Part of a small language model's weights.
Size: 8 layers, vocabulary 8890.
Training: a variant of Adam for these matrices, 1045M tokens.
Each number is 200 + 30 x the weight over its row's rms, rounded and kept within 0 to 999. Layers, rows and columns count from 0. The size before them is the row's rms in percent of the matrix's.

# layer 2 attention query, 512x512, rms 0.0294, rows 160-178,224-241, columns 128-255
094,173,210,211,151,205,128,172,149,208,217,168,255,192,278,184,148,194,133,194,244,179,183,223,214,239,239,241,201,225,175,230,162,188,201,209,187,164,142,213,191,178,211,208,171,194,216,222,161,223,176,196,235,172,154,239,218,225,220,169,214,228,196,181,200,149,161,171,147,185,164,207,148,152,198,172,144,214,233,178,181,187,123,203,243,195,230,160,191,138,136,247,193,193,261,179,218,207,190,192,190,194,198,164,232,207,153,193,219,211,201,173,211,208,204,190,181,227,165,225,177,167,238,161,196,232,249,189,171
100,183,235,160,195,229,176,168,143,188,195,187,232,157,238,208,151,229,157,193,197,195,149,200,233,258,204,223,187,221,188,242,173,233,234,185,234,161,158,189,184,177,193,210,159,230,249,224,95,215,146,191,249,106,148,193,174,238,212,176,170,243,248,192,225,138,159,199,174,174,127,166,136,186,192,183,146,193,223,194,194,221,181,182,232,182,216,149,199,146,157,276,183,183,222,171,176,212,197,214,195,179,184,158,219,228,212,191,228,203,236,172,197,206,197,214,197,203,162,223,206,134,219,220,168,235,244,170,200
097,228,181,217,143,196,224,202,148,237,236,211,161,224,271,177,203,188,185,193,237,172,223,161,170,200,202,211,196,208,213,192,189,203,195,216,178,235,159,220,177,172,214,190,214,166,171,138,200,224,207,229,230,227,237,225,164,191,188,154,238,167,199,220,199,215,163,195,198,190,173,229,212,229,154,190,200,178,207,190,176,158,160,266,179,215,214,236,187,213,202,172,259,184,161,187,225,184,185,170,203,159,157,198,167,199,204,215,193,185,214,221,234,219,209,208,216,217,227,256,148,258,254,216,219,171,163,182,241
095,233,175,208,182,221,131,222,155,249,227,234,175,233,226,253,162,196,177,204,199,188,208,212,175,219,171,229,203,185,198,173,179,197,221,167,203,228,181,189,219,158,195,181,214,179,204,208,176,244,180,176,209,201,181,197,157,141,157,162,172,203,205,224,189,215,153,180,191,151,168,216,191,182,166,240,174,174,212,176,195,166,180,258,213,203,253,247,167,201,214,238,227,167,227,181,262,156,210,205,177,237,154,213,182,185,237,241,240,202,167,200,228,231,228,223,180,242,145,218,190,242,218,241,198,192,189,130,205
106,192,172,215,181,196,173,213,195,190,214,207,172,151,213,214,186,214,189,166,185,194,186,206,222,232,166,215,282,208,181,189,212,154,192,170,169,197,170,202,195,162,208,194,216,142,182,169,192,177,198,217,212,207,184,226,133,186,130,183,199,210,185,239,223,206,175,183,171,180,204,138,218,174,172,208,168,201,213,179,209,137,195,257,210,190,239,232,176,211,219,220,256,184,190,179,218,168,227,124,139,244,138,157,188,175,245,216,191,127,191,178,246,203,214,220,205,226,177,240,232,215,200,186,212,200,169,176,217
106,153,172,210,154,145,231,194,145,193,200,170,239,194,225,229,217,185,200,191,159,202,192,212,212,183,198,221,261,199,139,221,181,194,261,204,210,193,200,269,194,209,226,210,180,180,161,175,186,180,170,244,188,217,229,174,163,173,181,225,190,185,227,208,211,194,242,247,215,180,228,190,231,226,186,214,163,187,167,195,213,172,232,232,170,247,170,218,233,243,201,225,227,197,219,178,189,199,208,116,188,241,225,171,167,192,222,185,271,169,213,211,189,194,204,181,236,170,263,168,194,210,218,109,173,174,202,278,123
098,214,176,216,178,160,192,199,260,231,239,142,176,205,179,243,215,190,182,234,171,193,227,192,177,126,133,206,185,221,253,203,223,127,157,254,172,197,206,219,263,179,224,233,174,156,186,223,199,195,211,208,178,205,231,225,179,168,230,196,209,165,172,207,236,210,186,220,189,197,231,198,181,240,138,203,182,227,171,150,222,212,207,218,248,288,222,219,221,200,229,177,205,233,197,183,205,214,208,165,184,179,182,231,185,238,219,198,222,151,212,190,212,201,229,149,185,241,208,191,183,167,157,202,192,221,161,201,151
102,209,204,189,192,205,138,170,159,245,237,133,198,166,184,233,201,205,204,187,223,202,200,179,239,179,141,225,250,177,160,210,230,186,197,267,195,196,213,225,206,202,173,166,208,136,182,187,210,204,202,161,200,209,227,207,182,140,227,206,208,189,187,212,197,215,177,259,226,187,197,148,215,217,151,174,232,207,178,206,186,138,195,214,209,237,234,254,216,189,228,233,190,207,204,182,191,225,199,200,145,248,178,160,189,170,240,207,233,163,185,212,282,211,182,209,215,229,254,193,205,214,148,212,233,257,201,210,201
104,204,155,238,210,190,278,170,221,201,186,231,180,258,204,187,218,155,203,220,172,210,210,196,162,199,207,233,210,228,218,151,198,156,227,178,190,222,190,219,210,197,255,215,235,229,165,164,219,241,174,246,215,205,208,184,179,191,190,204,242,199,218,192,205,200,189,119,195,228,229,263,234,169,228,222,188,181,181,205,258,219,186,222,160,228,217,214,179,229,204,184,265,170,166,224,255,133,225,147,219,191,131,237,139,149,250,232,161,212,210,254,218,190,190,151,169,204,166,216,191,212,191,145,199,189,152,180,216
099,202,226,177,194,214,232,217,202,193,186,194,199,223,210,171,145,239,168,201,186,238,210,250,184,189,196,199,180,229,209,182,171,270,235,158,171,163,208,212,199,163,208,214,180,227,239,185,152,170,238,216,270,167,156,223,171,159,183,162,198,161,229,219,210,252,226,136,212,179,175,180,193,249,171,240,181,181,238,171,200,196,154,208,210,226,207,180,179,194,204,183,143,199,243,192,159,188,157,219,251,121,183,196,208,205,178,191,194,245,214,190,139,238,211,169,216,211,171,238,146,159,182,245,201,178,232,146,215
093,195,178,188,243,178,174,127,212,194,202,156,199,141,237,187,211,200,147,208,212,256,164,171,213,218,168,208,184,178,151,204,184,211,213,218,229,132,241,219,244,248,192,235,193,222,228,229,200,226,186,197,227,189,190,175,234,163,193,185,168,189,172,178,170,177,253,215,231,243,224,191,187,248,149,149,211,210,190,224,206,215,244,189,195,189,198,177,236,182,198,202,165,190,219,182,175,205,198,190,220,194,205,197,220,220,247,196,198,209,189,212,253,210,194,203,179,141,205,170,227,131,172,204,209,205,152,183,184
096,170,220,143,173,226,199,239,155,171,265,208,187,222,213,199,213,225,225,216,254,151,224,188,208,231,189,191,176,191,175,218,194,219,196,193,145,204,169,184,125,205,188,197,197,187,254,232,199,187,277,214,237,221,221,262,173,193,178,182,191,177,218,216,222,217,175,233,202,164,186,186,158,198,194,196,181,207,190,207,185,208,164,183,292,188,232,193,161,271,191,173,177,176,176,184,191,246,226,250,153,171,238,152,207,239,179,263,197,230,191,187,163,207,236,219,180,226,145,225,206,249,259,209,183,183,207,199,188
101,182,188,251,187,160,249,197,180,237,226,225,145,190,165,207,229,170,205,223,206,195,209,218,199,215,165,199,203,180,189,197,227,147,164,181,217,242,201,228,183,164,239,182,217,143,162,146,189,213,269,237,207,224,221,227,146,204,163,212,195,213,152,212,181,207,192,219,193,204,179,185,217,197,180,227,141,231,177,204,182,145,224,251,162,231,191,233,171,240,221,186,248,213,163,174,212,201,225,171,197,207,165,216,179,180,210,187,211,228,220,221,163,249,220,166,195,208,213,237,200,221,212,168,221,165,169,184,217
096,218,182,206,164,192,204,259,198,221,214,182,165,162,224,196,200,276,227,171,195,188,183,192,221,170,163,129,176,218,169,188,224,247,206,121,149,167,162,225,141,162,225,187,224,193,168,164,213,180,228,224,225,237,202,213,159,211,137,185,214,169,172,233,163,209,217,208,212,177,168,157,169,174,201,224,202,209,184,221,188,186,219,234,210,235,236,269,142,242,171,192,202,184,148,192,202,186,179,171,187,161,225,146,182,208,228,253,190,186,262,226,153,213,208,202,254,204,204,233,193,192,213,201,150,143,177,210,142
104,231,178,240,197,208,206,200,224,210,180,177,203,203,161,243,81,187,171,199,121,196,172,202,179,196,230,185,230,200,171,172,181,182,223,168,204,176,199,228,270,220,191,215,206,235,209,195,169,203,158,176,211,223,213,177,212,210,214,201,205,203,173,147,185,190,165,195,207,189,208,216,224,200,207,179,221,223,195,187,219,218,236,242,196,233,175,207,224,149,190,174,245,231,265,181,235,214,122,160,203,193,221,249,173,226,151,155,249,161,211,216,147,203,193,154,218,209,198,177,180,177,153,196,211,221,166,235,202
095,161,234,230,191,170,207,121,196,238,190,189,207,182,223,196,240,170,206,211,176,202,157,201,233,206,200,212,230,216,193,259,191,191,247,254,252,214,216,189,251,196,234,174,241,185,176,180,209,224,179,207,183,204,169,148,174,201,214,193,191,211,209,205,205,151,223,179,200,207,216,238,246,200,219,246,187,221,183,193,230,120,235,208,104,194,192,252,181,186,257,204,210,213,209,202,177,159,217,132,178,245,157,225,238,160,282,132,156,212,189,190,236,208,209,168,188,217,210,183,194,208,201,184,242,215,204,217,167
101,175,187,161,184,175,155,209,167,236,165,194,200,201,237,174,275,204,240,202,225,203,226,233,208,228,194,153,173,227,180,208,149,197,192,263,197,223,230,212,155,209,195,183,191,228,198,262,170,234,197,192,193,181,204,186,209,194,194,168,210,218,214,219,231,241,232,220,178,240,155,250,184,171,229,227,169,192,213,209,176,141,194,155,186,219,228,215,176,176,194,212,138,169,151,188,182,183,228,182,164,222,133,182,216,214,173,256,180,208,210,201,197,236,199,210,217,193,201,216,176,136,221,218,262,183,164,187,157
098,200,218,225,239,201,230,180,193,173,185,236,187,199,206,175,239,139,186,199,225,224,241,186,199,165,200,234,185,192,219,264,205,201,214,236,253,213,175,223,268,145,229,200,211,229,180,176,168,184,98,189,190,167,201,129,163,143,210,195,135,226,282,139,186,208,170,158,182,198,192,221,163,217,231,212,243,213,162,261,186,156,241,233,201,197,108,174,237,185,215,242,221,224,276,170,228,214,162,189,210,192,169,221,218,198,219,174,139,203,225,177,254,219,168,190,117,194,187,199,225,207,182,193,211,226,160,199,254
085,200,211,213,171,151,202,119,207,258,203,165,166,168,182,241,153,188,177,258,153,187,162,205,225,206,181,198,227,242,222,216,240,189,250,250,211,175,203,225,232,225,210,170,217,192,177,220,205,243,197,223,160,280,205,150,194,153,204,198,153,200,197,161,211,219,166,244,179,225,207,230,207,229,199,154,217,278,212,184,210,156,237,278,169,242,172,232,223,154,237,201,190,212,180,152,213,236,138,151,193,222,164,215,229,212,232,176,220,154,173,166,233,230,229,197,174,172,252,152,208,192,207,221,205,236,143,212,184
087,194,177,288,151,161,176,179,206,185,228,185,230,208,232,244,130,198,180,181,188,225,174,176,138,176,246,211,202,192,202,193,224,196,208,164,217,251,183,261,177,217,195,195,196,164,210,156,217,185,196,187,213,215,230,176,223,233,192,236,184,203,204,219,156,217,207,213,197,207,214,181,199,190,210,238,193,151,211,238,219,208,161,205,199,251,191,259,181,163,190,188,199,216,178,252,226,179,139,247,179,184,208,191,203,158,239,223,272,169,200,211,223,201,176,164,201,259,256,208,186,230,270,233,174,200,214,186,245
092,188,215,260,193,224,198,144,238,179,229,113,204,196,191,237,142,222,175,197,193,238,171,197,207,186,207,206,242,255,263,191,162,225,172,175,271,227,169,226,212,232,162,203,244,172,170,193,191,240,202,203,194,189,174,202,239,247,220,182,200,176,171,178,182,212,194,204,206,176,164,199,156,206,231,211,188,139,218,201,207,183,212,228,264,237,197,192,167,268,200,242,213,202,169,211,175,148,202,208,187,200,190,225,188,140,242,234,184,210,214,173,171,198,191,220,180,189,174,207,166,162,169,236,176,221,197,205,222
095,222,230,277,150,164,187,216,205,215,187,192,162,213,189,189,166,189,165,208,177,180,193,185,169,167,204,220,189,190,206,248,258,195,241,217,226,199,208,210,128,197,227,178,195,192,180,160,234,158,186,187,204,274,209,188,224,184,209,188,182,249,199,191,180,184,167,211,179,233,221,186,216,152,173,223,183,187,208,234,235,198,182,171,145,232,168,209,178,166,187,173,228,201,145,238,201,217,172,165,143,159,183,201,201,205,189,187,271,249,187,144,227,209,179,157,204,232,191,154,197,246,204,156,143,173,223,196,209
086,220,194,239,138,234,143,197,217,241,237,169,240,240,213,210,159,197,191,254,205,187,223,217,185,178,264,205,205,239,260,168,168,213,168,149,263,201,195,264,232,224,173,234,232,231,188,175,212,198,222,209,192,209,165,189,224,215,180,196,196,196,206,200,158,202,176,177,229,207,172,237,195,183,213,207,173,111,173,215,205,185,163,277,273,224,216,195,127,191,211,234,195,231,212,235,178,205,182,206,203,168,190,215,171,152,220,210,186,184,197,204,201,226,202,147,203,256,224,234,181,194,194,215,176,231,215,190,204
096,196,187,286,141,185,243,177,249,186,172,193,208,200,232,248,186,209,247,235,110,214,213,223,195,169,217,194,214,221,220,218,222,204,249,181,198,221,164,260,154,201,223,241,177,150,162,223,222,221,177,208,170,223,231,182,210,238,208,166,170,191,175,185,177,182,176,205,172,188,225,225,179,151,185,233,196,193,174,207,260,193,192,228,165,210,193,214,184,184,180,194,233,216,205,200,198,183,142,153,190,168,208,159,175,151,216,177,239,198,175,199,224,223,167,140,232,216,207,192,229,217,222,172,194,167,202,231,252
098,184,188,304,137,202,274,184,225,177,187,206,200,209,185,225,149,245,236,203,133,264,219,236,172,157,228,229,253,170,158,222,213,178,256,213,220,227,183,237,140,197,205,201,213,175,174,207,174,201,175,200,151,205,221,195,183,239,193,195,204,220,168,175,143,167,188,204,207,195,200,239,171,156,215,235,185,206,182,221,245,212,209,216,155,204,182,188,212,155,187,193,252,212,209,200,226,187,151,184,158,163,271,176,169,161,257,195,196,237,241,220,207,239,150,144,173,174,197,197,223,219,198,149,152,170,185,228,175
087,214,193,296,198,214,193,175,228,195,154,216,201,182,230,226,177,218,232,227,148,264,208,209,184,143,212,219,219,204,228,195,183,222,215,190,199,227,200,222,153,230,244,220,214,165,191,189,216,210,160,175,211,185,201,232,187,229,210,162,223,184,151,167,202,179,158,193,195,220,228,181,153,133,164,216,198,210,168,178,264,233,196,198,170,204,209,199,188,181,137,173,240,176,225,214,199,184,124,176,193,158,245,140,115,169,218,174,184,200,204,225,236,210,178,177,209,177,225,249,242,193,163,179,142,205,184,200,184
089,191,208,205,251,210,166,217,218,194,194,159,164,164,197,223,128,201,239,197,148,252,200,228,176,139,235,179,201,198,220,255,180,196,231,197,192,194,170,205,173,188,201,138,236,195,224,171,208,250,167,167,232,207,181,216,168,213,194,178,222,205,205,192,178,222,192,254,210,226,207,168,170,185,182,206,198,181,172,196,155,201,202,170,180,185,200,205,210,195,221,203,183,172,218,205,195,213,152,208,197,172,240,202,229,195,231,239,183,185,187,230,245,233,165,168,234,172,232,207,246,174,151,257,135,207,215,156,168
096,173,190,258,169,239,257,215,218,166,175,240,165,223,224,202,194,155,187,171,152,170,187,209,184,209,159,234,256,223,183,223,202,197,194,204,223,235,220,242,190,197,197,195,157,153,170,179,164,243,171,219,196,210,171,198,201,185,185,218,200,225,221,201,215,161,215,207,206,198,206,211,264,151,157,225,175,176,190,250,264,165,202,201,113,182,182,224,182,176,204,189,227,213,193,221,209,190,155,164,201,197,189,181,181,168,166,171,210,219,228,172,215,156,175,148,199,215,173,210,195,284,196,124,205,178,178,227,235
081,209,181,309,185,192,238,216,228,177,199,238,242,188,223,219,171,249,169,187,175,185,226,221,211,171,205,255,231,219,203,165,252,253,193,174,185,184,185,199,168,205,190,270,205,216,204,183,189,137,228,195,195,230,261,166,207,242,204,222,153,178,179,186,220,219,184,178,205,203,210,174,200,223,252,191,155,191,189,256,236,253,192,201,195,260,193,208,193,219,176,190,256,175,230,213,214,198,151,161,218,186,236,167,163,182,201,177,192,209,200,204,179,205,237,172,164,253,194,182,177,174,188,167,151,151,169,193,198
092,210,180,212,214,205,133,222,211,155,209,213,220,177,197,194,189,201,177,152,140,217,201,226,185,186,263,184,189,142,180,192,193,171,244,202,185,158,213,227,184,219,213,200,212,213,231,181,201,204,249,165,204,215,196,203,198,185,245,207,195,183,199,159,235,176,184,196,240,209,186,199,153,228,161,201,191,234,169,206,172,248,213,172,211,226,132,153,255,218,187,175,208,192,278,177,211,218,211,257,171,198,227,227,215,220,208,216,166,214,186,234,199,259,153,213,166,191,175,190,227,142,193,204,207,152,188,145,151
089,213,163,237,220,218,174,200,223,130,240,234,194,224,248,238,205,253,155,211,182,179,174,222,187,229,221,201,200,223,205,237,218,206,207,186,183,150,177,145,192,244,180,242,196,220,226,186,227,141,198,178,191,203,251,180,177,257,220,206,223,171,196,210,225,202,246,145,230,176,147,194,209,202,215,187,180,187,209,186,208,185,188,199,214,213,239,173,169,199,192,196,252,133,173,193,215,187,246,164,183,213,193,184,190,194,188,249,213,221,173,194,163,232,258,246,193,232,212,200,190,237,253,172,219,123,233,181,187
100,212,238,211,207,159,188,193,217,178,190,188,236,250,210,198,168,223,212,281,196,199,176,225,228,175,248,194,193,251,259,174,213,250,217,214,237,201,226,237,204,192,204,179,222,223,235,183,215,157,212,208,170,197,189,208,217,233,229,220,160,179,197,218,212,204,189,210,200,182,215,225,203,174,200,193,237,216,201,260,226,210,220,212,225,250,203,240,188,209,198,185,201,157,169,204,226,217,172,187,239,166,244,204,147,157,185,166,166,183,218,169,205,185,190,224,218,200,248,185,118,190,203,221,191,245,198,167,171
092,159,190,240,127,196,210,204,189,223,192,243,191,192,240,233,192,202,163,152,212,200,184,247,242,179,210,210,187,182,147,233,177,238,169,135,138,204,192,247,171,188,162,218,163,157,204,145,177,180,182,209,180,159,233,202,147,247,202,213,190,234,205,237,179,257,237,228,188,184,184,210,224,156,210,178,240,167,183,237,229,162,191,262,226,248,210,246,183,200,200,178,193,181,191,248,164,227,198,209,189,211,189,211,131,150,177,238,177,251,197,184,192,166,160,163,190,220,156,214,180,219,207,153,187,202,181,220,160
097,240,239,201,182,204,215,187,241,210,197,236,254,186,185,200,211,166,190,240,197,201,184,185,192,195,209,244,189,171,167,130,166,226,176,187,201,167,248,190,198,223,201,215,182,208,196,177,240,198,185,182,197,212,224,235,215,154,185,202,142,170,147,134,195,207,145,160,218,200,153,196,177,217,170,116,210,213,227,225,220,240,206,187,232,205,162,183,210,191,180,143,166,227,227,234,198,211,149,207,233,175,240,218,231,199,267,195,222,200,248,240,165,191,180,180,224,185,210,208,127,208,119,181,132,202,234,248,190
093,125,185,211,196,204,193,180,207,210,204,161,187,209,114,157,193,171,189,233,166,166,179,235,222,148,204,233,248,211,153,208,201,192,218,214,222,213,147,207,267,201,210,167,201,153,213,202,235,257,145,192,231,217,134,209,203,220,134,226,217,230,181,191,220,161,158,237,189,195,200,222,166,184,186,237,199,240,156,194,170,193,222,215,138,197,152,258,236,182,232,215,202,180,126,213,203,210,210,201,170,211,169,173,219,196,228,133,195,165,194,205,225,162,174,196,197,210,219,201,185,247,212,204,185,256,209,205,228
099,238,178,151,190,188,173,192,163,176,226,134,173,248,249,188,228,219,195,188,183,189,142,201,196,253,165,163,201,204,213,169,191,219,170,213,181,198,230,222,171,187,206,191,215,201,211,222,194,221,219,231,231,236,218,173,193,253,183,235,201,200,207,272,241,185,253,246,187,211,219,204,230,227,164,174,187,237,243,138,195,205,158,170,206,233,248,200,221,212,176,185,145,197,172,215,197,218,225,235,232,235,182,216,173,195,228,211,218,215,219,219,167,238,223,192,214,180,206,227,170,175,195,245,275,181,199,192,171
097,201,225,205,195,158,156,194,175,251,196,144,226,243,200,200,158,181,228,230,204,174,221,217,228,168,214,249,179,176,193,217,154,165,243,252,279,218,191,199,236,161,188,198,208,153,255,182,248,251,148,201,218,198,144,218,211,184,222,195,230,162,164,208,214,105,180,190,191,191,176,257,209,173,200,152,218,237,179,215,230,230,189,204,226,170,216,206,219,196,219,194,230,188,166,169,177,189,141,219,195,204,160,228,242,157,227,156,197,193,200,207,202,212,218,135,211,202,155,139,191,221,239,174,213,217,209,186,143
# layer 2 attention key, 256x512, rms 0.0293, rows 96-113, columns 128-255
082,230,270,152,206,247,227,217,166,186,165,256,169,227,184,164,237,197,225,244,190,153,227,160,228,220,176,213,211,157,215,243,216,206,201,261,176,178,215,180,223,156,212,251,197,175,182,190,149,240,145,259,155,198,196,186,192,188,182,198,256,212,227,160,250,158,243,232,177,202,210,217,242,204,202,195,253,167,185,245,213,179,194,174,224,189,253,168,243,199,244,201,190,211,197,174,189,206,217,167,242,202,186,268,172,202,184,140,174,200,214,175,192,121,193,192,184,160,169,127,185,187,176,180,261,259,209,244,154
085,179,215,162,200,203,213,258,173,219,167,257,194,224,189,197,246,160,233,253,225,129,230,170,199,184,152,240,197,141,181,235,249,208,220,233,151,179,210,198,215,152,200,278,160,211,200,207,187,172,163,246,178,183,235,175,180,161,171,214,212,217,225,224,227,188,246,235,208,199,198,211,250,216,210,176,212,182,198,227,207,201,164,165,204,163,196,214,259,153,226,195,193,211,246,190,210,206,150,196,209,179,174,259,203,225,182,151,228,161,172,188,246,140,155,177,224,194,242,145,244,175,244,196,194,234,249,224,171
105,170,156,197,201,180,198,175,187,187,171,235,245,177,199,208,236,229,219,216,143,197,200,226,180,195,240,174,221,224,201,175,151,165,209,191,182,210,164,217,228,210,131,203,163,166,182,196,195,239,219,228,191,188,195,201,200,206,180,221,201,172,168,184,204,204,216,196,191,157,202,260,167,259,209,188,224,182,173,187,194,208,252,244,206,220,253,244,199,205,208,206,172,181,178,190,207,210,244,177,205,208,242,184,175,184,221,193,167,140,230,190,138,230,234,151,200,204,228,214,152,192,201,198,299,177,158,222,165
088,196,170,168,251,190,238,220,148,230,235,219,127,186,192,178,228,173,199,184,173,200,228,188,186,220,194,184,231,173,163,214,221,191,194,202,145,206,158,159,187,183,242,159,118,167,202,191,236,229,182,173,195,215,210,212,191,236,190,210,218,214,175,207,205,252,177,163,196,240,219,166,224,219,199,204,253,198,221,197,177,217,197,206,179,188,205,216,259,185,217,129,182,178,199,161,233,173,220,197,239,210,212,213,224,217,213,193,194,192,253,203,224,183,201,197,249,176,183,163,173,222,187,233,212,215,233,184,236
093,239,202,185,201,173,176,210,141,238,214,241,234,201,215,171,195,188,177,199,236,194,227,203,197,244,263,230,191,167,177,195,182,159,202,198,205,133,214,209,217,232,168,174,173,157,220,163,240,192,208,206,153,192,228,162,187,188,179,194,186,221,189,161,179,212,145,172,189,217,195,229,216,280,211,168,216,194,210,243,186,210,174,232,236,233,222,178,207,205,221,182,190,207,195,179,249,187,246,215,164,226,186,235,206,246,241,176,203,211,236,177,181,198,195,174,179,204,195,208,190,196,194,198,243,196,189,182,230
087,215,194,211,177,215,173,214,163,173,222,215,255,186,232,238,215,209,175,183,174,179,222,194,179,192,241,186,167,192,239,140,165,198,189,198,172,152,173,174,204,192,155,232,202,193,246,161,244,217,203,188,209,210,228,171,221,226,190,173,122,190,186,216,217,188,185,210,182,144,178,207,200,226,197,167,225,173,212,133,198,234,205,217,200,237,246,238,200,187,192,215,162,217,191,218,237,197,233,212,187,198,241,205,196,194,225,169,234,149,174,156,192,183,209,203,169,192,205,158,193,187,192,191,202,196,201,213,164
083,203,188,242,194,239,234,244,160,168,222,238,224,247,244,200,221,248,177,191,247,189,199,147,177,209,170,199,165,222,180,205,161,219,183,176,207,160,158,264,167,215,215,238,186,196,227,176,228,167,218,198,179,200,239,162,243,206,166,213,165,173,233,165,187,202,177,153,199,228,179,197,206,231,162,238,176,176,191,167,238,241,186,207,261,229,211,205,165,228,165,223,273,208,237,186,253,204,219,216,201,197,191,220,161,173,212,209,249,207,174,210,203,186,165,175,179,184,153,191,159,157,223,171,187,214,202,219,197
082,150,189,261,192,210,239,163,227,174,179,227,227,212,251,214,210,227,208,176,185,222,204,158,224,177,165,239,213,193,166,151,183,238,167,205,219,232,232,159,197,202,222,242,205,184,239,164,144,186,249,208,192,190,211,179,193,215,219,198,182,151,157,242,238,245,234,132,188,167,173,192,224,159,209,212,200,226,184,152,272,216,177,219,168,200,246,192,212,205,170,234,241,212,219,218,239,157,190,213,191,204,231,189,195,140,164,180,163,228,200,219,214,178,215,274,212,227,186,179,165,197,203,152,180,213,155,202,191
086,213,202,224,180,154,235,203,164,196,231,207,187,215,238,174,221,283,218,226,221,211,205,196,155,177,219,225,156,195,179,133,235,217,161,173,158,141,170,206,199,215,151,254,178,177,241,146,193,116,215,120,204,197,250,148,198,248,187,175,215,145,182,267,222,241,190,164,170,183,227,157,203,217,229,193,209,187,194,203,232,210,210,207,226,256,202,206,156,195,193,225,177,179,226,207,228,229,206,168,197,192,193,206,149,231,225,177,189,237,189,210,129,204,208,188,168,229,250,192,210,173,223,229,188,161,151,232,165
096,225,168,196,138,197,189,186,190,206,192,217,171,221,182,219,236,166,172,195,210,210,193,227,190,255,233,200,147,157,188,234,134,129,197,204,204,179,214,221,188,219,171,188,195,209,161,196,232,210,190,227,132,191,209,225,203,153,192,194,171,233,184,145,137,173,166,201,176,218,215,195,250,248,214,184,237,176,232,179,174,191,213,229,238,217,230,191,277,173,156,178,177,207,191,177,183,196,265,183,167,209,200,233,164,227,222,203,254,192,249,171,202,206,176,151,200,171,196,207,188,206,226,206,225,210,216,209,199
093,201,215,243,215,173,248,186,209,174,197,181,175,234,235,186,247,200,158,167,211,212,203,178,218,187,171,237,206,205,156,176,203,249,163,202,169,197,201,175,195,166,191,275,190,170,182,132,121,188,153,223,197,156,195,161,191,205,183,201,191,202,213,262,180,204,213,229,221,169,188,200,233,153,246,176,206,178,212,201,250,180,166,214,146,218,199,216,223,207,193,216,194,175,210,204,172,177,191,187,176,233,197,222,180,170,180,168,217,232,203,222,218,111,170,215,237,207,219,188,205,187,198,146,178,197,257,236,246
089,239,205,174,154,169,172,198,210,235,199,174,226,213,168,243,202,215,225,182,209,225,205,212,179,178,182,184,140,197,224,215,229,191,233,253,242,211,181,247,185,210,177,121,204,214,186,254,260,202,219,210,176,254,207,198,178,148,194,228,169,234,195,142,157,198,162,255,167,256,190,213,209,193,177,196,203,234,214,162,159,157,217,216,210,236,192,268,195,251,165,180,187,207,151,187,167,265,219,203,200,209,234,170,165,213,214,177,189,128,218,189,244,237,181,188,185,177,187,211,209,201,191,192,238,222,205,219,196
107,227,150,230,184,227,217,192,206,261,186,188,153,193,210,246,223,254,194,164,240,209,161,218,169,213,206,192,145,192,196,211,178,185,184,170,201,211,184,202,235,256,213,200,226,202,235,190,272,212,236,207,225,198,191,266,237,146,225,143,201,198,126,155,180,195,193,173,207,253,190,149,228,214,218,155,198,195,201,151,258,202,219,261,225,196,235,229,122,196,174,177,210,191,206,249,180,193,181,168,212,165,240,159,200,252,178,191,207,196,239,146,172,235,223,212,219,236,194,223,205,229,165,156,153,188,138,235,215
106,183,198,247,172,186,163,140,211,171,191,199,200,195,207,219,215,251,219,218,216,183,248,187,118,143,268,174,148,167,224,148,182,148,224,184,193,178,179,206,152,181,156,240,194,199,187,206,233,240,226,168,181,218,236,232,221,224,150,211,144,206,205,195,178,236,187,175,214,197,178,248,188,228,207,192,163,223,198,178,167,240,266,239,190,223,220,254,167,185,168,213,209,210,215,249,239,213,217,244,178,203,201,185,148,216,190,216,224,180,247,186,137,233,193,164,230,187,207,203,189,203,125,181,176,119,166,185,191
100,199,207,162,170,201,180,213,195,228,180,216,173,174,214,203,140,167,202,166,183,169,211,217,219,215,185,167,238,175,187,225,220,160,193,152,209,158,210,154,185,211,205,227,212,200,203,224,213,168,248,229,191,201,261,213,218,204,187,191,211,221,203,194,206,209,223,195,198,205,188,136,188,222,153,186,235,164,206,189,156,213,176,170,174,174,191,167,219,204,238,188,187,203,226,236,144,177,240,202,183,185,214,184,239,215,152,241,192,204,191,160,143,221,242,197,230,213,197,181,251,190,150,247,198,201,179,171,200
106,218,208,209,214,209,237,210,183,129,179,169,155,174,227,145,186,236,176,180,221,179,220,190,194,155,234,244,208,181,196,209,215,233,129,166,186,170,217,184,241,175,192,208,218,190,192,164,172,237,163,214,209,220,206,205,181,212,222,231,205,164,202,254,193,222,183,164,210,262,164,193,176,210,227,170,204,247,176,198,221,218,153,172,186,253,187,226,163,201,201,223,188,249,244,167,219,195,184,187,195,214,202,198,184,218,217,120,239,163,222,195,224,186,222,187,244,178,214,197,148,233,235,222,165,198,212,189,232
093,221,243,141,214,170,173,214,149,192,171,209,152,204,263,183,194,220,197,216,190,189,156,196,147,217,171,219,210,210,193,246,176,202,175,199,236,234,206,183,196,181,246,168,209,211,249,193,197,220,206,240,204,189,192,193,187,255,197,190,210,172,165,236,253,177,286,219,220,232,169,207,217,182,170,192,197,181,186,170,188,203,133,204,203,163,247,174,231,202,228,192,142,177,194,224,157,179,209,271,179,245,184,205,206,163,237,234,206,197,219,170,176,200,265,227,215,189,209,237,196,186,216,233,207,169,211,188,198
116,199,205,237,222,168,196,167,190,210,181,196,167,236,178,236,203,204,218,226,216,143,161,214,238,212,189,261,215,157,193,206,222,172,238,190,215,221,136,259,247,188,228,206,186,164,228,184,190,198,176,175,256,227,147,230,154,194,162,226,208,233,170,173,227,142,188,190,182,203,184,220,194,232,222,187,157,238,200,201,193,171,224,230,188,176,185,196,241,224,195,222,156,154,191,142,186,168,237,143,176,238,203,216,244,197,208,189,197,142,146,198,187,202,228,200,196,195,173,208,189,219,196,183,244,246,180,236,248